python train.py --num_hidden_layers=11 --hidden_size=128 --num_attention_heads=2 --num_key_value_heads=2 --head_dim=64 --intermediate_size=320 --vocab_size=2048 --hidden_act="swiglu" --norm="layernorm" --norm_place="pre" --norm_eps=1e-05 --positions="learned" --qk_norm=false --attn_scale=0.125 --bias="all" --tie_word_embeddings=true --parallel_block=false --init="trunc" --init_std_qkv=0.0269 --init_std_o=0.0269 --init_std_up=0.0269 --init_std_down=0.0269 --optimizer="soap_variant" --learning_rate=0.00574 --lr_mult_up=1.29 --beta1=0.95 --beta2=0.95 --lr_head=0.00673 --max_grad_norm=1.0 --warmup_steps=200 --schedule="wsd" --decay_fraction=0.707 --decay_shape="linear" --final_lr_fraction=0.0 --batch_tokens=[16384, 32768, 49152] --max_seq_len=256 --doc_mask=true --train_tokens=148800000 --max_steps=4725 --dataset="wikipedia_en"
Each number is 128 + 24 x the weight over its row's rms, rounded and kept within 0 to 255. Layers, rows and columns count from 0. Numbers have three digits each. The size before them is the row's rms in percent of the matrix's.

# v: layer 2 attention value, 128x128, rms 0.217, rows 36-63, columns 64-127
# o: layer 2 attention output (transposed), 128x128, rms 0.188, rows 36-63, columns 64-127
# q: layer 2 attention query, 128x128, rms 0.144, rows 64-82, columns 64-127
# k: layer 2 attention key, 128x128, rms 0.14, rows 64-81, columns 64-127
v36 088:150124102138109150133114143121119092150123091162175164150121137085106130142176152132131139105129133112149119122152117087153109117163103112137106138141126100131158130121134108124074062106075153
o36 086:125114124121119084092099117159116145085118157142163143101108109121122121126110113132144132161122136142078140152081131143118100118131148142112129130184147143123125154132167152118140114123130134
v37 090:114117155142123113149180150097138100152136146161125149166103074162111154151113170138160141129120123134113153187128101148155130159143132127103133151107101172120095099170113198122113105146135168
o37 083:143123134134119140184132136130130134138149126126125099137141117170157168151146150156112108137130153097184118127119154165167140096123152149098128120150186113104121110107130086160150098151131129
v38 093:130139138133128128134084077175135111116136156149095108122171133120085139148150131146144132161092167121123145101139118149134129113077116120101154150149138116136129118122091191127077144146172091
o38 089:128106124078125131134148130121101100117107122109137134150125087085100154173114137144100100085129138111116122138173164164092139162138143148157134113123161094136142095115117111117132134114101118
v39 098:164126078130093141107131113117112126099121100144123132131145101144105178117144113101151109109073105116071163090130094146147147095151095103098172144090122124086114134100129107107111125099111111
o39 086:083089136069138076116121121158111141151114176109094138120081105125116169141151131164113120125135149135088122134128140119123095169129129129132130122164152148125122109141115152142156119115116108
v40 092:110139114125124147122128079137114112139115118141110120189138110141147120125116152118152154119110095113177146084139164094103168146188159130129110085097127104100180143139141096085141145118116115
o40 081:154093134129144112091129143096169130138135130142100095088102127158133121161139111153155175116186099159111119127130120114088109152090095132104144153128147196146107129148148158105133139138144105
v41 093:130125122105121097114122091168129112133156113149140149170103151105105146096176099145128135125130119120104176136128168149111137124073144106106150116089140112136144111107135132077115114118176129
o41 086:143125127093112115110128154121100123136103132102124168141181117143143163176112160129169083135125120125112150154090144089147130150094086178118120118117107137167132121141154123132106138155128112
v42 087:124127120127131139157131139107101166139153136127116133089141101144159152136128137093114086106173128184152133151164123157145093070127155147156140151157169162141137130126117129100164125200120104
o42 087:167113140142112111136106149144139160131128133120150123138130131113088099128083145136108155164140178113105108114138095133134121224159128080167119108095161121173115095124139126149118132118145136
v43 096:118107098104104099126103124102137133104073123135117126108122110094125093122152123151089109166093145101166113101150112147106115131140096121143084078106092091110105139106142134136118154121111132
o43 083:092170107135169133121118142109115134159145138119107137119146117106111114121141103144120174119141083111125120184167140104110095123103096123122170183129127147142112092112101114152119129126117133
v44 098:093152101109138140125058097140086105145165137148134137145161107100125161096150115114157097112126124096136152131124128147150144119106117072128143120096131111082126109093162122109114152135149142
o44 098:178093134089109105088101097079147146124068150099134140125096122147129135093163115169117149122107108141143125136115138119096131179113116135142091116146103142139135129108103113116126117129095125
v45 095:109120109124092118128113145117118141134187115143137061140132150145130131143140135160116075150130141100168114137126121125118145102114117129133154129144110139146109122129059108089165095133090144
o45 092:098133109142135142156166160119140100118111110138156189087108114128105128170129163168120138108108130152094133137131081119172132094169134121176096089146131147132104142118157127165121135112167124
v46 098:154123125084093107137108142126117112087133137128139112127129160144128160095134119153142107090159110114130166122127163085097146127108140123143104134125122111143106102172118110103113070087116132
o46 105:155140166143131118125132161145155134095131078070121169148159110157107145118143153121157092143140101118124132160092087104141071117128104145114111116106123167128121140115115192128130136158130130
v47 088:133121139177129111079163140114122147128154129144121194116139170111153132115120141199156133156144085082145143163110132138121148106138192149107101125140167094126109132139119158128120155126155152
o47 087:127143152111165125110131146135134145164076111115107151134111080137116111186134120094136144141094109163133078111147144151099125121106067117135160089093129132121095106117135116120077090161130150
v48 092:146142099117174112108140137108135139108129132133081134152122131109156085107137147147151156148111152162105100121103141102126098114172148125120085172104107119140141104154067133138131145115124084
o48 095:106122156159112125133139088132090122116148096132135095119157143107145147182142092087124094109164126112160134157135151105104143137053097141123134096095173126108131119116169155132133105106149109
v49 080:117069107182137144134125144106138152122089124123128128097118112102111157107147163167102137137124132126149136135114119116124150136128128132149148158137131145103134122141067164131114067161132141
o49 085:173130147096121151110117144122094124134138142163164105166120145156134151151124116132120159095104131109136089168121122142103119124113111095108082092162169115161126132125121123113137132125124173
v50 080:087121124103131117113108158121126122123144142088128129135116166118130097162170136139132130146105127149111157138136089128157116129071136143107092171175141127122160148128113197142129079091169120
o50 080:134119113108142127117164103202117081125121112140151153120133117138125133106074119180124101094134117150128117183167146125100148136173135127080152136150149084138095114123148115134137176147130124
v51 091:113134098113089125164157146116092118117176154119117142099106108155137119123133107134138158108096134121092121132100074145100100099119172140075195144144169139164097129132077171101102112142166131
o51 086:120135109117119085183143125187114110117115088133121166167152110127087144168125176120096132111115160107153133105109138132135142151131131111125082119111112128122142067130082109127158116092106115
v52 096:154127129167130157172139166114075118168135123136153137146126141137092137158089084126129137133151144139149174106125102149141132124092094120130152129162169171190104149146107165128138109131121118
o52 087:091105145112118115122148142151128134133153157127136140168137120140145116144079175114129074121086155127126105105112152134151162124116138124141146118204079116101103118123153100097134083132190134
v53 095:177114121106141131141080119109176156130094129146123136151126122147074102126113088122151119163120120158130154106158106108139131117127124153167077135164129124128127134108084135120133138139139085
o53 091:148146139134116119122156099143137113131129142064092131121162087132145169134121133173146135132118144127142115111122129117117073187110108109119123114120111061113123107129129135117095140145142148
v54 092:145113119165130110123124153136099127118108101156114142128123129126081103123124145184145135105176127105105163081154120114127093138152146103172105132154115155177135141132105144129117132085164140
o54 086:108114161109142156158147119120128114080144130112141153126116103113104138119078162117128147128116120154117086186123163126124160106070170130106115088152126073154117147121162125101131131139083143
v55 095:142102133131142166135158143155123135115146148177132109148142109115128169106117113131132124112174118143162152194084149118116167151098145107150114141143130173142105097095102077146102120153143108
o55 089:152109156132110101116153126092102129135156090117134132140118137126162116115146143114097120139103151129085102103090102124097131106121134104170085065107162137160149147163152141099184154124122121
v56 095:133156126116133119167152144107134125120100115121155112119128157115110127142153082120086156145144152115127058126149088108153069082137097156120135132109135148169135120155135127119120129082126141
o56 091:088143121130136125164091123129160153119160112148122182151109092087133111118045150099116098146131144115128129146129164122159110147156150115126109121151108133100116161098159124123132113126127092
v57 094:118117106123135096133077140155141135135123149136145123137125111097144097112129106146111081113129123105120125123149135137128062128139135102148150133099128099143106138109164145112100171123132167
o57 084:128108126094092180126156098116129137107129143154120108080111149116067130089163118116107157141132104135123138155137146120119141136100104159143114086131145120179138126131095116126145118129091125
v58 100:129151142094122134089109119156141116129123150100100143107157136113090117091148115170126137106065139143144144136144129126124130115093136111130160154082115089144136136117126065140110111081160171
o58 091:137096089087152111128132089120109106152108104150125135159132118130135120111179128121137100141198088117131149155090126061125150142154087143125136119131118131133141114141140141096095148144122131
v59 088:174100128155125112142158126152134140097153114120103144103089132104145100087152183152108151145145177151142138128146145129139124113150152148142107130108134135153141114137108133134055157084119124
o59 084:091128141128141081141101089138128106126098118141159129109135123135095106158149123124142147111140146120111104186133132163094125152093145165096135115096147099125136157109125094146195121114111101
v60 096:128168145162179108120112127147158116125113117132165146158120119115050133128113084110106186142093156111121112140142118113151110083124140111105144108096163127146112127113147110142140117136147096
o60 095:133166112115122122139106136152114139138150147148131117118109137123168148131137141133132123150101184188107133102134181137147141114158090104140139116122129094127150133155174104114108121093100127
v61 108:143113130110123124113144124156129140160138178127103090114119107152101127128172143140141121120138112146144187165107135173130179102090110139160138165125146132090139121086144128121153167100135135
o61 091:120121146109134129138128159141138133141159113097131138116172139091148097117165096149112144101095144107133140148152084090104140133084117122132107102133148089177136114178084120115106129131163121
v62 097:148079131124130088109118137154185101104173143134115135138126150114154146101151124116156116115136149132152179104133137121132159088111127112145232138152156136142169120143119115126156093120159123
o62 095:157105122123117151129136160129095137145094129115190164090079133160122154119130144146133123100146119176067099155133120092126166174140120123108083105120111109143130166152169139151141140123101129
v63 089:163093149140143134148151082101165109148095160130123099122119119139141109135148127124130177138147134187091096115158120123086132141138130120129117138092104151101104148199156159125109135097167121
o63 083:132194103113151142117098143104151165114119138135126137126161118128148127078146112106150103158136110060196116163162098141136144138159185156119112143114117116133133111133114143127126141135069127
q64 080:091121142140093104129119103130163122165132146117133110152071123118182147094089117146094094177116122112135094137132128107131132114129122161104124131109140131090123113183134122096128119142096110
k64 077:105155125103154140187103151085156156108078178121127137133140126103100079128108116126144141100126116183130133148125124127128140102184171111120096152129124139124121117113141150137143127064103136
q65 092:100132085090109128126123127136149149149122112137143140161132150148148133144127123115098092145119107101145122155123114094130204131106156160197161150153134101104155102167145119105066095135159078
k65 077:144153135115130141123107102138128113080117141115126122096136117106163135089150106126132111089134167143084145101180110155163076127138075090147100117149111142120091092106092132121180145116116140
q66 085:132070164085120132146143124097122114121124133151168175117103090100144109122139110131098132142144126162111149101149110075127097165148123138102153130075124147166089142102175161168144100149128124
k66 076:133138097160123094137111148137179188161137135157125135170145132136119137148133126131149157107133161146174111149129179112129137155157132162150115113147191113117133142187099136116115134088108169
q67 076:107193130140130091140150126113150110108106120077132168085103190141117135122130131136131124192164143129146118117140177113148122155082147145129126131098105124148115135146152123137124148167171148
k67 071:155099142150131129134129131129127090166134138147142153164112077115121113118115082125120162172112110089117149148154076141137125138155134140125142116147157125126196111148168155150151100132126160
q68 089:150196081137086146121139124144118083111155155163136112117139109112124166105130164114115122139097111120120137119138095132135146122141115099158090166136120114092141124097122145172117166157095157
k68 083:136086185118182131129117124149135143140133142076102133163127112125079102137079118140128144172135154103145113124122163161133113176097144165106117118112132134128112153112138089140114090142159165
q69 075:170162140151139194117166101129127095133094142111136118144115108155168121130129147130123084147108124072153162126123139129130127143116112151094104114099108116141130121137164157162149139163096105
k69 074:090136108139109092117142143122114113101122147098092157145111122092114151102120152129155195137123143138133085125161120113107157135165143150108142110118123128130128114158072123109112169132145120
q70 101:113140097159138138117115105173176074134143092088166161135100103150118165145169137148125159140082143109113113127130151126140140138110132136083126125153126106117189084161142186112087122131124138
k70 086:135120129110068116160096118092105151132135200108087125171130127121121061117112118120104116124113122109102121087097116151120138083153162114155110114112101153100116162138120127131156106143145156
q71 075:119122128103102102113121101148072112116105157108147148165134127115154132089156112105088118144102121080169112158154150140083101098155119131145122082132120116084135111103110121141123153154124136
k71 079:113131115154110162139111090102159098120125110126169137130147101154121118122120115150112159154101145183085123097157127120164165132107124128115103119162084154133141119152153131125123103143164184
q72 080:156136136136112123144153108117136103102085170087158127144149108133138088143132103132121161156132121112087134082113116102136101153159155104082101160124125152130138155141104178138124139091127145
k72 080:121115107139092149137135145111114172134136149145160133146123125109080136105080110130156124151130130141131134129100136118135174109169163140141158086138103106123111131100162102140097164162121146
q73 090:130127175161146111117122117119113166114159136106157116127098106100149128110146134113107150117131102098123146118067157112129076106173111122113146081139125164153161183152141145112114168123115115
k73 071:133093124127119153121134125150085167141119107170106119136124114118113126135145130143173086115204115127141150106166124125111143115127102155123095137102121135099091113100107170111148116125131128
q74 083:135120098121137105130129147089114085214152131110100105129115140126111150171149115092095129131115103079159152139083101097131096155119140126144146113156125116143164098126139116111098083153166119
k74 085:107161140133124156113103058126144134096126127137133136142159100142112131107110113114120088107155149091139135117136175146140153100100076102156102144122117151137107119129159171127133143099114146
q75 082:111087119129097134143163126146143104100141156111141083132121172125110122144150115144171171145116107135122128115163106100177083154089088119125098128166120158165117186116107184152146123098193155
k75 078:151144141194129140093135131135105134133115172083140144117131130117151168160104102154140140102149169122134116141138121129088121117133139139138122106111194100106157132093091154146148140157094115
q76 075:143120066120090129119093105137198153091143138122131092128125124120169121135160110114132156128132102142131125118117115125142128120154115132117108143175106130133177107125115105149092169136102093
k76 078:137117155153141132141120142070060131140119142146145119105143117115142141104145149101152120079107123137136127123102130104092104087103109132152124138115146152109097124154106140106127147107147128
q77 100:168068151112143111085115146127126182120140107114111103137120114104078094132118122125105129189134123150094120072079133143135091134134152129143144111115148147138122106134133128090148139131161155
k77 078:096146133128166151139175168142151144125175107135131120123160160141138147151155150119118104058122158163128151151145119126135126158143137118077116161121091099140123156136140109148111099120116129
q78 096:117084111144190118141172131104111088140155054160134105099131169124139106155166142108140132120158112139105138121131116083133123165124087139125187158086128131146089135068130111155120106126150106
k78 086:120180152053093136083125145136133094105080123111102092156136113123139148112095122091086067146107148086145110146144139133121114132151114119158129096139108077108118088157132107135121112134094150
q79 082:152130117155163129119091114158151109160121077118113144136127115147135156091124141129136115120087158127130149124105103127120168073149144170096127130122122104142162121143152116157112146152116135
k79 073:133143132146098129158121152111140096099141140169124094134098157098081106149129154076115084112146119122116132100126165116122077113116125103138140130108179163127136153129144136108132111119102138
q80 083:125142130129134162135129101152150121137119086146111102115099098137130142130116112126111170148144132091097073112142141111122118111117095132158162133130165115121103179168103145137130175142139140
k80 086:144087126170134119107126152131109133114094178117109127118154157064150122136150128131172154124140135174159180140128098114125141145115124108096091116092125123136125111095170123160094093124142116
q81 085:117121131119127123182136152134114155137150139137117155131127155119106099131083121144110150164085123104150101162132169131121140147118107115169168147093145107131127179146097140121154113139174159
k81 080:122125115149124107119097119141148121127126176116158126132139130077139101139123123132132131114142148167107175111123078132144131104149172120137089088121117138165114082114176120133112152106078156
q82 074:139146103088118119109072111108114121118095161146117107132153100116161097144111127128112121160070081102172122093130119131104154093151113165149134146105109118107115099119172142119106123126167178